{"intermediate_size": 384, "attn_scale": 0.125, "parallel_block": false, "beta1": 0.95, "weight_decay": 0.17}
Each number is 500 + 25 x the weight over its row's rms, rounded and kept within 0 to 999. Layers, rows and columns count from 0. Numbers have three digits each. The size before them is the row's rms in percent of the matrix's.

# layer 6 MLP down (transposed), 384x96, rms 0.0815, rows 139-211, columns 0-95
114:486469496491494462525441521507460523511503513505474479471484538496506552483508494514513485496506560497499505495495491517493535531499524499447520502517517517464508509540463447504481468534532480530480527472528491546524480492497507510461539551505500553500522497504463490510455482507520515496
115:505505482512479508533545499525518466449486529512537501478525498492443504461518509487480516496501552541497472550508474496542516516478508492459545482508492515495514511518476511485459519517507512561516474506472486476501479487502468482525519500475514495513463516520567484507530477528530466508
134:459490474482498507501504496481506494521483511469534456495493533454518481508509518438536451471491489517480510495508518501488491451515535470489478488516494498509475495474549498506504546466483516470485489494481498528471549499520508473539483520487456453437471508445502500501470493529517497524
124:509432484515475532542491481495511494515541511503477496506490483465511486509488437479492479484468482552502470496514491504493541488467509488494513431500455528466454513541467486507512526511491545499511533491501484519499473493495475472517497480561469516509494470491529507511531532523490519514
014:524488503488519477486534511473537462501462482525521523537570502505454512466492474487493450506465513492510517519492501524491509482484467532486486505505518511496496532474477469472497500506474525556516503472498465477500430517507487469505466505472555530510517539475489508547514526509483506511
114:509551468530544496486511525514494505519465513509482493487516559485486514530481510504516524531503478481481522502466465508520461467482539530514500500451537486497517462520540464495485471466476475486494467504480532554529508501510529530476512497487512502487502489514473515510549498437461509472
057:499523531502470479461468514477510457509479497511486489524545516486518505526515500465507441490491530527508508528527484515504468484498510499467550466488545481475538486507455473471492512497501533502544495547493505517490489534515545421506504522496499532534510497501503502535518483471468487469
012:519454488470508496471544522505501530491441457503455494494518464493484498485520489478509517499490496467487497511455466526554505521499490482446492497454477528495511521505524505459487470494470463511553471538463518492477531513488484512490483469498485501493520519536536511544505501496478461530
102:502488505530460480503440497495528502486530494493526498515456462531536491514471454472450520529508502493484480518496476521495501503499423512476501475454485504518511539581482492520516490488495494526500503512496457506540514513547493461451521507505494499524487495497505515513533516503489465511
068:493514492498499491523561521489505505528481490470505482472506492547479468476467484525469475518494464504505498464493524524495502503491509527518514538534493506475549509463503479528480536492499506474427521515517524511551479456501463489524455499482554520521512511496528517516483532517496521554
109:490474510514478504511517497522503469495499492562482526518481485506546512467472510495459482480512486489530527455438479500504506503500495519480499494483502447484461484463509524422498483522475551528524513455467511516488469518498548473512519511524472474464531494503529502464505484516516496499
118:487470514505458472482523489479502507479484535492495509519492484476457538511483536547455534502509490524496479498480555458471516536478508458511516498492494483514507526491465526510507513542503525502511557450508501457465463474509537461476481514499459515525491477506517484469538472487477522504
111:456516520536503495536525531487508475484488551499505529482478492506479487489488448502480502477505497468464530483492493463525498503522479521500481500457514557494487495499469477485512498528511521454526495511558468559495486502485481463545485548557519503485542498515500476509491471473476476502
010:554474523500503492520499494530476544530485488479509517525506501523485488500540484464526539497487500448474500472495504498542508521470510490513477515446523497496475541481539470483544452509455520513532463472501481537519527499467459513545531533473477469476519511473479498491475502514507499499
106:483533483478502506507520508477570472539509539516528512496490478472477524509540533490563487487444505487515486483532475493458497482484488503475495533489481487508547531493497551489529481507478503521514527484478473523513486476495542559479511482495475529520491519516537532491515507452506516487
094:540453523487492541467473488519508485526481527495475477510478540524508498540467521511535510519527525501494479517478548466448494498462530478494529475509514487514490510451506472494523523481534523497466549497472476482528507505478513494553512490537503481452504515481490482509479535510450483482
107:479530534517480488509506475496485515507456531485477485541531505507504505493570468499511479509498531534465532532499522543516477466531483505525495504527448471522483496503525444485502496515476515499520528496537457511514507486514471452463479519501514503489489530455450529503534515511532524487
109:477492468499466523506488479509548531518485491543449438477472500472493478495507560506502450476489526462501498483495473498499499508478505499503502530521497491500529443480463506512559540526551531512495495533492492488470487498512489482472505481525504501503504495488508500495497539440547464500
138:507514517484547490521459476490459517476519489533505499532469489547504500523497504515527500495495507450515511466513518502478541464522449491527527506474483502485501533454479494506508567465529508523432517495488505473466515497481529525527503510503521453477521491502528546498514543507486512520
091:506514463554510501482505497519505458504519517532477514506489467451505495504494473492529532473542473480532527500518522492496516476510495500492513527502483523477530511474465483470545499534505475530503521463492524463514478524490498534548447512534474501482540479488473557469510533542522537490
119:486476481500456505481501510503482484513489468479526472520461488496552458495485471468449510499488511488510532462516515494481514532501490556454494537491507485497494490490470526506496495515478505511467483458491497467496503487465454475459494515443473521512521532508498507555474561514489511544
119:517458519519474490484490532508534512568550491464501439526496542470519476503533510478462491494512477540544510476486528499450512527478543463520478460512497514487542511532508500521508469441506506486484502502528458510502495495537495515498460492484514519483472488497503502504474485502479490496
018:530490528457510468504529505481498490520467472477519507479545514506500468446517454470501515518472544519498510545514474549529517523481487459483539523504524496484521529498515472505516513535483482501496511534496458502523524538474460489514471530475492536509497527504527500528536538529486458507
110:524485474438519487512540537495499503495498471486441476477503528491511484489491473516500499513507468473510509491473501523490508516540475528467488484494506496512510482480476484482502485494454510465499476501546474547514489448503471535504467465467516553484472531512523559553543505482504512499
113:490519503508559475506471477473505495492459487525518543512463473507503518522493520523485465522513472533513528504491480506537479529477510478503493516467512532504519520513536439522483546556500557495477500455532471493485524499499493524524507522487525561547499527519493506502473511501472517523
104:537513516461481459518516515465487533523464448495481478520491478492484527510527482534481478521502468477485509479547500490532477540520511494478523475512537500495427505503461492526522474484490523466484517475469495542484480436497499472533470476507509500513485517497547487466475524517503508499
024:489457481501485496487495467512509518448445517502537494531521508482449541504486509469530497515501494486497511493507490508504445506499471536446452500433509525481510506502503507442464473506499508510537475477474523473507480500465495510488505475504537469516507503518484470549496524509481454518
117:471468508481517508506514476489462498478526498463470446507519493495473517472504459483520479534544510532528493527510468502521534550517494521529495465483447514496488460466466525531515505481474497527471545517501502497505510507487521477443528486508491467545525504530507473446525480508508509510
079:527508503507525506529531536495467532462472490485460511501507440518479478473500498476472530560536504531480528498465533529552522527495494491530542487469451505479457524479485493491475532511527528496458511457495477528507492473494475501470493484495533492522520496499528527484533477506489492507
125:490484559484490504486479494476470510525517493529466516469514547497494487509471456481509476460511481512543521497519501538516536502517520446516473462502493499521511487463492496520514488532495517494498493552479506463490508509489576481517485538468485506494513524460520518532448530484544512511
112:514483524485474476485470490537494542478484535496451518490531524511505479536494532505521580505527502483514501463530483557465521478513491523508458498546483517478496496428508497531511507486502500518471508501472485508527525518482497487485502478456473506471492493525494511488450474479497473465
071:458481477493477497493487506484534515508496496540485455519461456478479516484518525517528489489435491495506481463511459504450479458531519482496484482519511463516528524521517501458542519494509520458543517546480499458498487456467469517550494484513513495505515494490496494497489538490492458490
109:491466492487535469503484481492489519524531500489518466465510490482545504481505505476525484503496547511523494526533515472489496538448534495526543479502536506454501487522539511498491480488497517544526485505540549466460496509512466474499516527542496439511508511479479464542482516526539507517
114:486482499480506467494545524428544475521517497499490515527485527479470481503485507481486483485462482531490526550467538496496478499486488535495447478516507507502499478473506529496461459478491537520494474445473529508496519496485504531504490492513488516495507541506494521507483541556537463544
093:526516550491502521517532507496512521489468501494456472520483474460448523452481470519495520555510531497514545496535493509530472516518456523518503502486471498445528494480476469488475527516483520535535501514510486548507514509508530538434523520535526528507481485506501484505521499489492495514
106:489517489490519501484495494490547444489472501531522514493507526543511496514506496485447535460517505479517527508541459484543518455526513452487457517485480467531547485507488479481498516497489502504503496535483477448474494462493502488492522534446496522508512548462513523488466538490516503488
112:458474458532484504485483519486479532525489495499513524491496497518495523491516512457468538465489499498519535484497485512466546516562561496465476479468467474469502510476528557468496469513532500506510534471505490498487501539493509513487493440501522484504481462525491508496488535462460488519
113:532515474501442512559470567542499501507523503514541496466482509527508516459502494500499516498518493524467468533460506512528506497524489442503529489474456513500471513523501472501487534508535520507519516479473483548486499476523477519421520493515517519500479498488505490519495535497500479506
107:482526492478471488510532541518537485465484489525491507466513527494446486509481512547497516533485485508463484475492553514522450502487495496558506518508464495493535489517469518467519492513487524540474461445497535530481448521467514508491487502474497539490493499498530474457486493487467507511
114:514494476469504520515535476510479549585519515495501460471476503487491478526471498440528515495460484544500486511464513519503540511469503581511500501510472461521517501472502495474511509509505502499474506481487518516524511489504532500492475521537474502490449520479513487553492483522495480508
112:505540530534505535527488487479537469496493534464515525507493494484446531546491463460504486486470501500451452514502497479549522525517526530462505508482528512506477509486488502471516464489515502497530528511561501529482536505498479476495522505521495492550489453534505489503513501514544467512
096:507470464495537508482500459463524523442512531516495523501460524491524435497467429529504498517479522500495487537517541521514475520488492509501505511472481553503516503481487475446516534520511495499522488497504476499501524542508478504500491524543491470510496497508536520530517485479467457468
114:505498498466481486519529445511500532487516488529539518484512487517512524537525487507506468508501459479522501516537513511508468511532440528578543507498469512505489507502475472495503512518484505502521507541437494486485503470502509495509486528503531516506561474531490496487572520484505523503
099:533481480513463522531485461499520482512471467495474522514509479489524498460492518502516471511456513484507471550495487537558490548481461489472510521506484519502493535517508519460497491503479492489536525505433464490510500489440501528482491456485530436503511519515509498500512498494492456478
082:467480508462514512477507494513478500507486482512524563501518516525476573456526508517512491536517472483520522519546538532521495520452469482455478499486487492514488487482514510475511470473516521509534493521458521497493488507508479496423536512521544462480476534503507489483516515496495495476
117:549486454531483504495473461483511533506467464508490509532492493505500494504505475481533533509464536507479498558502535487479538495516478493520512475505517475455505517512492537477461519515472517466506523503426554505494513536474481505540512486513454500508487521481479524487458496505506524531
054:483519501461533495473523492528486501497470517458483503518509498532515504469433466529505524493509517430439488483523476500485557512503505490480521511527514503500455518486483518551523516497467516517479495490485498515534502436509518510514483546504517549508512524515509524502529495492480511544
110:471474459488487496539480511503486487522476472466551479472493461476517563508492501503482525565474491527500539478508483480487509491495518491500515485543489484511495512475492498538543513528516523493454460481530472487473467539523499533542523499495475494478480476478470479491512519541536516472
073:507533456529505502465515496472520485480478485486531460473465457525483490518491471501520530528510479501478506458509493494533474489506491483532477506454484484481493533550484527471468512566486471489516482461507522520468513483458480538514494476481530510505510506544475490473518445483484489535
127:558543477481528487525520458513528530504493505542500502481520529492479485489489510487457513457507483490531497483455453504539522489536496504515458518498470534511527459508516472505484447504488542495484509497531505505450514536536468533476516524495489549494499524499525487501486518486487522457
108:456535517464538499514471525498508530499503459534441522495551477475491532464487520499488488514520512518519556525496549500516531505507468529489513520492501526501479528511472511530526525538498493541482514483517484480511507521522545503468515521475504500464486453453546504541514505490483502509
106:487519501489534524493490524485505470531494482475505502518491534460507523557482494469527514521471485499500515493485520454519482537575539499485509484506496559553519510499454442445512485528482514512506484454503515530522501502475473491488465492518504488488488510475490484476489489462525537487
093:486484524473501531493520459518529529483493507469500552497473479544456521504503450542524500515543501499505455503480452511508493511483452481511474500460455485476527466492509525487488522484528543519506498516476494511507475455531472457478520532513494472515510486488506472479527551505474483489
012:520486514481517517493544464485494484487498537487511535466480510544521473489477463535497542478528490444483500517484468509532530534507500477470494498475495536466503491516532508486482479501501493484535451542484507511446518491466475512503522545506486457516544499533529511506525476539474464495
105:526509488472511556476511495487490454486494469526540472544496483517468542504476498496521496506520503448492513517498488520508471461458454527523537455513536469500496522494500467453512503476513516465466505498471488543489472501509482491513478455496507537536500506529520482453510455519507477494
134:491521470506537497514479448500474508487529519502464543554502492530558513524479520543507491499535463518515486496523484533471500506505513472559502520520510538519490483490495492512542500553513495503471520483540461493494513497553496506536481486490473503515557460475463492483475516490507517491
103:472499528484458484519500513472522496458496470491499474510515475512494536491557542505490470513511542539519532515483492450487492527472509519517510488433497475502478521465472474510483517501530494522482504501491485431479475500512475470480493547486513507459495490546480507504565492525503487489
115:498528500525534480545529489507468514509487478428529503517535488499493513471508459515481525476546512518478505471545499467514469513525497519482507505522458482540507472543493517522511511490485475486458510523536517500474515496540503443490493509510513538499469450520507483514540502524548481510
110:527467473460481506477518504506500518469516471508549481449450537491551473500483492458533475549522531465500475485538489492521483508490470486497509500486481484524532490508480531519512522488505486503528536465456521489496530496484444499493497524553472488510465485506517452500491489512530478482
093:523474496489490532475482528494527535495490432460521511466504480508500524489541491494547507503516480498468510515501503537490502518517484504483540485544468448516534510484514518538449511520508489494487502523483511433519509489471524463519499457476537548516485506467526501497490489509536465528
067:500463487494504518482506540522504503494539504504525500505518497494470498473458499504500510472537512551487513474525516473455476500490517451465505487487505525485464508524502540472502550490535511476505487538545495440520516485500512466483497457504527506517456486469554513478481549544478471509
093:512498504506510505463509525422511497480514491539561479493505465522482489535504440499478501510547492473478500518482482502511490530553485533506514481528478503477497506533477506491455528480490467524491464482489464461470481486499482495509530541471478522483495524487491481509532442484467500478
136:533509511509483450486493461503484534460461484454484476537494494457508503502501497521474512497508530490504505485485485463530515498489469530513486516500498554544482473474475526480496513496490507507508550457525497505483481474473490492525486459535495452533523481546505446528491464529485503550
013:522496493514505471487465477484496496488470501481512509485529487500471502512529490475534541463473484490472505480486461516532492508505520469484483499464517503470486548511507478485455470542488495458499442521478534509453546519478489508537533520497470542494543469522517523515512465510478436508
130:545507498483464495498534496545471515469501480509457484506526546480506517506453452494491544509510507526520534521503545528491474542544487514488453461496495514507501487507502535551494485523478474505477483542485528519536457534525476527523530499539488526492529510496510483489477472500479502519
113:516496510508501563502448505504469470488486489475537518525486476480520542505539467473510512489535521471459513469513498472538500522524520488508560467487456502469470490509506525511475495540477491474450496493525449503525483498499473498493528502489525546517508519532527512470496494505514461463
109:448492467477492492523523498488535509458525506513457488538471551503486469504489516482494493508461463517526516532502505476517520477559503515430507468475487500487481486548494498459515473492531513484513554472522459509487516494486521528488519504488519533534516489519521492518482534503485479458
125:486490510511522497463488448528511517477522517465527536528482506503528483507511440557512483513522511493503466506498520501518492468523483448466471508524522491501504505470487531526493477506496462517495525496528539493509537515501479440477506504501467565515460532523561504481513502493489484467
011:517524509479493480487540472475522517478484526520535501546503486517452489487486481500525518472460508469478516497480486493519524506513454506494443516452494532492470533527495499476445442509456485499540480466485478499501487483455502525497489501531531522465537499500519538533517493509464475504
015:516483504458509482492519522470474486529446534489494530507523483493483551511509499519504535511528508495499515549493485465520528553483476538496530525478493545524546489481525484517485475525468515517498442519518458498522497523468475493483470527494523521488511540544476487494510528494468465528
105:473513470505489473529462461538538484505489510457508524508497490480459557491496445476471475491502538474507460466485481531524475510508476557520468491495510501462491500490507501504485493532506500488483517483510448520525458515452511484532514521502545479477480474504481495441524517520496494505
118:461488510503429522509487507497539516502560485488512480521479475491522517513480576469504515504489503543475513500462530480444492478509509461483479524517525533492502468518492532510502529498495487501496518483462527509464512467521512460485532473500512442453505495502490489466485481489485521516
014:512493472495460486508518461510550516476472509500516478465506510495483497454479501493519504493427503475477488466501461520498468499510497501491429509477504525499460519468483528459507449515462495537534468488461519497514498471460522532519480482506497468477526553491478508498505505530514476504
# layer 6 MLP up, 384x96, rms 0.0899, rows 140-211, columns 0-95
114:474529474528481518462514500502464540497520492443485477509518476540500500459449491507497518465504459502482501499502478511468491474542483503509494501508509499514533515464463469505479489501489489515428549498490554514483472492487517548516489472501474479514546529472508522500463493493515449493
121:530503525466488539485504493533498524497512496476513486498500500485526466533521473509535498506481491458494469495495499522478487509460494526470550511509484526507446521515551460508475511461511526508500517507492497501487516515463491487498501519503486445484502512428475494469517506572551479551
113:475494439499497554477492491509497486528509484542474479459508458494512507482480513468547478485512488543521489494502487512471528504504511507508503491541480542535473540494506468522525501495478482478477492482503575545483487501498484481477470494512498512456493472474516520505524507483501577469
012:462499455561533528535486519542535487483517513487447509495444495502530496506500487473499493508512540503450460487526521482493522488497533488458525513496490504474474508470515482513524533477535504487467514523535501506504528505494504501537495511496467473481516471489492470431495505553527515491
109:474466506488510484523515498470497490511544488500535503529457475527551483471498494512502506465491488511484520521502542482471510493515503467499504481529488499495493546444499552474528518511523458531499545502524500481492508530521472463530506521482489495504535501515548554496466447495490526557
059:525470487497497477560545491502511508487518521454524525479441485520518461490466494496495544523486516463471496457528525533508552508506491484499486506514488503482495513457489500502498500514525492478480506464545486476501487471492455576507491498500475483470505485482462511458465511511526526523
013:507441490523532497545479519531481495488552488517497485463468518522510476496489492484472472514498490458460462476533514513442519480509508519516547512530506500502454501475506493520495513483479507450449493477551505532531515457548524494511501495519501520510483492485481467480478500484532534493
100:514516484469543494528589504502474486498487508479496524492569512487501505539505514482523469474499494474493510507492475493480500536511543495554498492533505473478488471433489482501553508519514548491503497472484503483492493519472462542527474482509499470480490535486529506484463491506514525498
066:497492534519487512501475473510509500493488495534507548480494500492516489508514538528474533463490531477483467496487495508527501498470516481502493508489511533488480502535462506480539461526490509510538445511456467489449550538514502523517512502560423501457507535484491505477513470513513491464
105:497511510475471481513469545471485517485516539505495473499481509487557496544486504513538480500501475485538484505522527510474488497474506457515507499496533492496490485494518514569476520489519517509465497543497487477517544492474456523509459507547476488508545483510506552515539489497543442484
120:488509483507481478477527519532516503510494508471513492461515497528493494470487464502579461488485506487492498461534491489443486493551513520481486511461507519472480495481499509488445514474525451477484518510550503498508542458488511463516497515478469486507515451486502511565469503512477502500
098:502487515551500479457496478461516518542492479479529510458542483457554499496477492521526512503465489528462516468459495503477502500479523501513527527516504526506510485504490516540524474479488499537486502477545549496539481466512533549494495469486538474468491438500495503507495515506501499537
012:495473511491499535504498526527430488515516479498462522483503549490520475531504542494472452519486508461472499533517467447475481464532510516500516521518478518503494498521519501560501490487510479459483518536546521525474526481538499508482493510546480500520484470480486477497495471476451507489
113:475487500499539503500474473539474507528500484454499520501507484480458514473508476439495506435498534468480522482526492512500505517532530460464497522467521461496516482534510521497498485527529480514495522503493526500546495522480453495522533497528513473468472496455538475470481509503498509440
101:482511454545508482571505486513502473466561486522503520500453465515524496494490485481502504475466497505469497479511513525546511479513513500519454515526476502467482499548490509511491503521510489524493498474540514500498512482538450535518508510525505514494481494485440497457489464510516561490
117:531459468518510497452534500506503475509510509499498490507433525503505489481484521467458498460495462475532474467488492487527503543510514493480527491515524516493535517517489535519447525500535471505508524536504509497492465492447515525556522455473494515503520489510546480498462483490470515534
108:507523542519539457486470513519470494497539513493502514509527501561523470490491482460479512502538485467510496529505515493516492514517477476476540464469472522508473543547532525494460490505455493521503501519500497503563489506497543508507526541465472501515528497512519525526504446510472534503
129:504511506476535482488487501525490514478482459516494506501494534526505495549491486539543487496465487475523516506495535435524524466507469496489548490528437491488460537495481491523515498544541519477502546532545502483509495481465495530511478437492493520501501482528476523520532490481502521508
092:482544501501472462516523538505471503502516504505514519516493532554538484517485501483480489482476481528468492467446505501493439508493479485525515473513505503536518465517506488534431502477527520460481508502482522517477511520516489486549553500527492491504534483464494486531467446484500496474
131:501490517463497486508457537545473493512484447523512472528500505480455489481525496443484533520501456488475511447475464540472516523471469495480499477434476499486497509499479552500502486481493491494526530510539496465482455501511478518512513482477476544491537503516531503492501491522510504481
114:467484504512443506509481536515526478515492515527482515473497508511525494500466471506509512501525486470479520492487512516441487491506513529538502520477496482515457475547474505530504520501458476510467463522522493528519572522485565477499509536485492461518479488499454531458512495488462513492
017:541480458529475503515435515543530482491501496486510499488481549485482528532523528529510496521484528509489458493481506500458486465524526525480489543493472494453453482508492525515503492481534527466513516473516502472517487476501513498541538468520492473512533474477456464507464496501503518460
102:468486518514482520497488461520503477536554518464528506506460488502509548473523556507496486522488520479468491484503485486504479528498486480519453493519505509485477525536491508513500510521507483520474544492494493451497540488505528485498558538518466493477522519454473459489468466564486490492
113:494484461467456528490540502526469472486513538444468486446517549504509443492459468493515531507531514479512485488507521518495478507513494522540493479506472480491501534504479508490504483491527459501490515493489544469492474477487494490522512506487451458490462513444451517491501515494526519487
110:478507473515484506490523517512499503528478505508452474464498430524557493498495540523530486478495514532503503490526470522490512504483533470472484536487474483509483481502488518477516504532523488493527546469448558483479492515526528460522467513482496469464501494498529524491478526533456488460
024:455524478518505521509508535508474538501538478511494521495491512513538476448486528451492473495523487483496508487541471473523526500494527468484513491487474537520492467527523496515532490515498504509477466518543504515474526502517540511513474510527461506465496518509476540440546506490552448494
112:500519517551488546470516482497525544501511510562505523486525531501530487532543528474496459478428480490479497541509500499478491451509505522527504512513489524510456536499464497488513489516485515505553510479525493494534508525483505527534481542491532520492435507474495511497497504511486501491
080:544519506478486512501492459506531490529502512521529484549513503522535493509457500513556492504460483471482499524505479460479511486473501517480499488507533504493542483485470522556546428536504471507538487543512501488472523535514506488548537512528478492483523520510460487517500526511499492518
128:505520487474490520547499486522510504493554529507532488465458498492559522482500549528517484515468485454519494536511476449461478474514498552484447495490506506527531547486536490510483496517504509481485493451489506509521511525500526522486481495480470495495477483519486469478466511518480556493
110:481541473519494509482519533485509490547512505506500488497485513452527540466505474447441440479479514532502508541500499474512458501506530455482533527473485510498478501554490497475504501515529537491503521522540504501490489510527511509509453539562514497511527500486478516500515499483505518540
072:539491525492515514522495518525457494489468499517466560481497567536528508512462460495506506443526485481451492519486500499512531521528525493515506470497506510486480464465489462526484501509544489564510476448485477513498503511513513472507501530466463503486490513493529523482511500489479544496
102:473539464520463516502532490514527459502478522523475510474459534485500516456513485509495500505487452485516492445466476547501479474492524543481505505516521509527493485474511469518526515478478518481496527460506491566547483502448504528533489498506479479465521468484501474513513486528530527499
108:505503504510510470528511548525493524467457505515516515489527479529505488547481528470519466508504444503471519475479457491451504491491516484530567483513490498500543457532540525536481490510458487511468537493490491504513483490507483457525500479502480505507477468463514503510494528495531514444
099:514541524526517539506527468493492478527521470518483496516475520500470530538541517496542479500450502489532485482501492496503510471483510485504517526539484522520576529471514480525506489498486472461495541474460527515489501540517490471503496501511483544503518482470481488429476521519503513540
107:457487479476473511511494522515459524489499487500478490531484475435501487480484451559493531502513436520506514511499536525516522532470454512489516504488502506492481507495498495534485475488446511521502536490549497549532530528482506511525501460518503527507489486540503550525513518501486496539
113:522428536467529508522481484509475472516507458489465511503476499528560472502485493531509485490537517452510497525493519495506483501456478471510514506559535524548483544523473456514500531516467502515501519487506504504511508496504474521519509551520471499514495536450475491487490502533519498514
116:475473511469508528521458493504497493513455503485488474475511450487503470512534532453469501496441503529475468472510488460468508461496508484492517498541511440506495522492504487484502509525442519493499501535487507489503536508468484507519495487440506535507503499521483508475485440461483510538
105:502513472440506526482514476512450496518487471486503493489504506539518508475510536495466479513481481464512542506486510513492539475470463508478464506544520466488464499528482509517485541499507509465485477489487468506491464543540527482462452486503540471494483526487526493468509496546490468547
117:521558504543503551487458471490495484471465502465477466534509515515471509505521511514527483467476489463510523470516505500489482500493544479466436528492519529463442516480517472493507492496476544505510473481545504491477475500465530507514497504455496474494521528478486527517486526524525514503
119:525439517483466482480502553505483524490528474499492489497521500529504474468458517473513513506548497479478514454517507527470500463507483498535481499536469475439515501528491471504493535528511519502459483505490480544528500529527510477545474511450462493474532480467527488510524504507508521511
095:533524542506501501488554531529486479495532494508532462528558526485497515502518513480506481489475441504532517473514469507499495468502498493506515500547552525524468451495516509541494491502477477450498497522496499498486493515481521506494515486489543508476526518521457484460507464511567479509
115:449526505521499531506480504500492510517518503468505473464513466491503528514502462470495497530509530506504550519531511474458522486504494515532556556514541493497470544498491533470531511536555474484497509481536507492519453525487510500522467488489469504481549481495526528474517540517474503505
090:509535457528535480543504562508447482486547484510507517509479478501519485505522480528554473518499525478513485511509514482463503507497509522475473513512497481497469525453541522492475537488511485448532467430508487488483486513469495547525458502486506489506505488511494508485530535490525506506
086:527471507502522517501487485496496534516497499474494452503484549520524477537505484517508518485512467507490486462450464471468507516530527534525516458530449484462523498458511500522524506534505451499465503515524514524490487525501476502536482536489485536563505484489514480528503451515541518492
128:464504503486509494502491510541499516529451503502477490495475516500511464511487518470530540463498493464482510500468508477500565478525499477453540516491507485473511503585484504494492447554525505521430501515505500504484522517502515488512528502537470528505513520507517481495507478474499503555
060:516501518518477517518485478515476496536520524460504474481523500455528516523503505559503506502513488490543537473455472506465491515447519497502457526518505510506510507527469523498505488495519516502540528525474504494446521539527502516511529544502477407497532481500511491464509496517499521492
107:520497525526455445487482518523511556509485524472509533481502525510491501483521528493449480513451504467502492527497471500502518521471468510501471512483446501504486486516492516509483449501496531483559473536472467523522491483505529516488501524514498463488499505567503503463523502493484556518
076:500466556489476471484491501515497497481477497492470514506534560502523540497448490501488471494488529489490486527487465513484480533512470507479512534499503542470514478473487433490498532448509553496498495532479485519516508474498544485489532519521491500451494497494461488508518531511461535462
118:496554489521509475536497507488474531498464488499498506463508480453523531529494479501512530514413516471479503502508482505496498514474518478539509465498495454511493508521470500522449491496474515468489491485530498493534551518521455483510477447526509504470525512470492499490521485505489471558
110:518493459515510514518537478537511473494553488485491479534443503477473446519469455526494520529507504511514468537486488513507496444499475493505524493522515469479526437480518477532522495495490496530498491447525492517522513507479505515555494503507473529487503473525517478465478496499516542469
115:498501486547499525469538459495481510492489512503482474489531491509517456514493491536525468501478497465482500479507483492515485479461531479501486495496506474494498523512475574494488513494528528471456525478496580498483486515511460496513534525465508544492530498517498486495498457453558474489
089:434541510513522497482532519470468478507512515509490477514475490489532474510483527475450497533463483499504498507509512493489523519487550469482502482507544490495527527517519475516536450506472469471497505490540495497465558494508517533478499468500510538488507494517445496496437507475490488539
015:517475488501479509546508495514477534477494477480442469481549493495510443524516512503467494488436479495501449455479494498481506459530500484525499496527490484482487531530463536530490500493526510484492508504553496482497475521517491519477470452495486500506501521450505516512495478458480487554
111:449500482513482570489512494504504498529484498464512489496499464513519538522529508529477541526458512499495521528510518520485455518534529479476457511501470534463464489517524550492474486538528471471538492501521541465491492495514487510499512487481505495519494503513519482522441480458498536525
101:498528477488547494485482505484483467472532527510495473561473480489501498546496474487516502458529471502518487465520538475474525497480510496533522502487553500479501498523505507548470489508459486554494485473533485464470480476544530512535501517505494544506502494451468483494502460471515518525
108:532503471534518499514489501508511565479531456491482490497509504493467500507526510458517507493482508476480476479496512497485552440553513501511485537481543551484489512513490531468485514481475519530487485497503467512475520492495455523510507450514501501520537523480526472552519446501494515536
117:453477504466507510501492502460484497490518476542475567510544481488513499490499512546515476541513504476504488506551482475509498503508530481454508539512499485479494556493468459489470459483509510525474490466475515481515497465496538491505475475485476486495520510525456485432525469517514510501
115:511501530449492474502510537522483479526463494445474513535528493448468528550505480492543484480473505503521479486451521509491506491454565489499544480518497495511506519454525482494482507553496505479470492498518537502524495497501499489540490497486485524486464519491467477491478470481468499469
105:495511524503526488521497490493477442514483538530511526534485558500504478476458520485452501480511490476526516503509481495506479493475532485509478504464512544514463486495501473473543494448491512530524468476509511541510533546527534476490488518534502451455515489503483502504508513541468471465
080:488540494482447521498518486496441477496530489515516520512483500493508536518533537511541466501443482464503494527501470516525492489536484525480496506537521524515476508527500478513535487474467515516484500491484497503487482551485508515498526504515496486499576498499469564505497456457475524530
096:489477477494467484500503477508471465506503539495463525443438558506517457476500529464515460509482529503510534501497487518510488456467520531515500526494479511536471511517521520480516543516511572489500512514506478509523475506492480498521471530509505493528488531506480526488515548490487545482
137:450540490528468473492500510495491494511503498504512482505487512516476513469478498482486466479508526476475490455503487502484505489534555514501487477565503500504474481481514491498532526507448491502491534506537460545539488533495483524511461513497478498447503514532520433459510530524511552487
015:512468463488467470515486455509476499508545456525449506495524500504519489511479541505472468509480484450522500467533521519491522474518505472513502499532490538468470499496483489522488498505492542502513503529546497502514473419524536506462515477509468476489469513486491480440495494503469501485
117:494505480499512500485492553506487491535489489531496511505484491509509511535522502481516492510486550516518468520455510532501491488574532486511508479469502522474492560505544466553498467502516477463463524450509514484517499507495538521488490488536497554502515475494518525505508480521449535542
114:485489538499473488501536447528496492490532481532507487499467477491506479488474516463554477493486491500460496473454510505478532471469470497500476467470488485505480509459497504546546504510519488478495516501510512471509569495538469509496558513521489486481498503516504480487492521433526535471
114:532512519510485492520495521511502534536476494468505533467532476524502539473478462522526494509528532482471468506463472501492461527490487488547453531526486494494518522489518502520509530487462497554491490542491542498518484521558461499510464488501490524457501513460477533496482459508512524528
111:481517477507545492478498463539468502508484494534508527474448516525544496534527501478536514512507476478455504508479506465504463546539521525498474542546489501543491507484500518501518452481488476486504467527471507470496490513480502554545506491536508533491532505491527517508481457496466497478
013:502486501483480522548460494510476495526554500514476502482521491497563475490451516471503458489466531448508475487521493490506501507473509481495530476515519521500486529545535501524548544510535502527521470504534533517490487493506525496518483521499438477467458509487485538471498483535487499508
017:496499438520495501508494476532466515517524481509504467500478524515474488490514479491506488479434488483503495484539482510493521451520546442509483520516524488461476527529507505564489510498509502457453516483545512484502493487516500499535483474501483528512548487434515478499472491477533512509
101:523480516483488522507499529521486524503524556509465471472468473521483446475507511553500508501493473477497514507517505499501508486525523453514520497470478533516484502514476486479525520489522492520511516538526510472500516511567476476506474504550449517539535514542532496529485475462450517481
135:504483501490540499490494493504486511510471492479495472491555541480516533496513422502475461476542501440563521492483509524526495481492500481520525434517494469499513517490519500511534457482484503528517501507533458488533448525486490469493473503526501515494516542477487542503507485501501498497
014:489525548505491487498498478531451508492512507505462510516495503536543469524470540471514464489489513450485526517504508457497522468495513497525527453544472517476519493505507453517538507500503513483473480520522525558465504503535507494499482472505494475463462483477489521455476470499460479532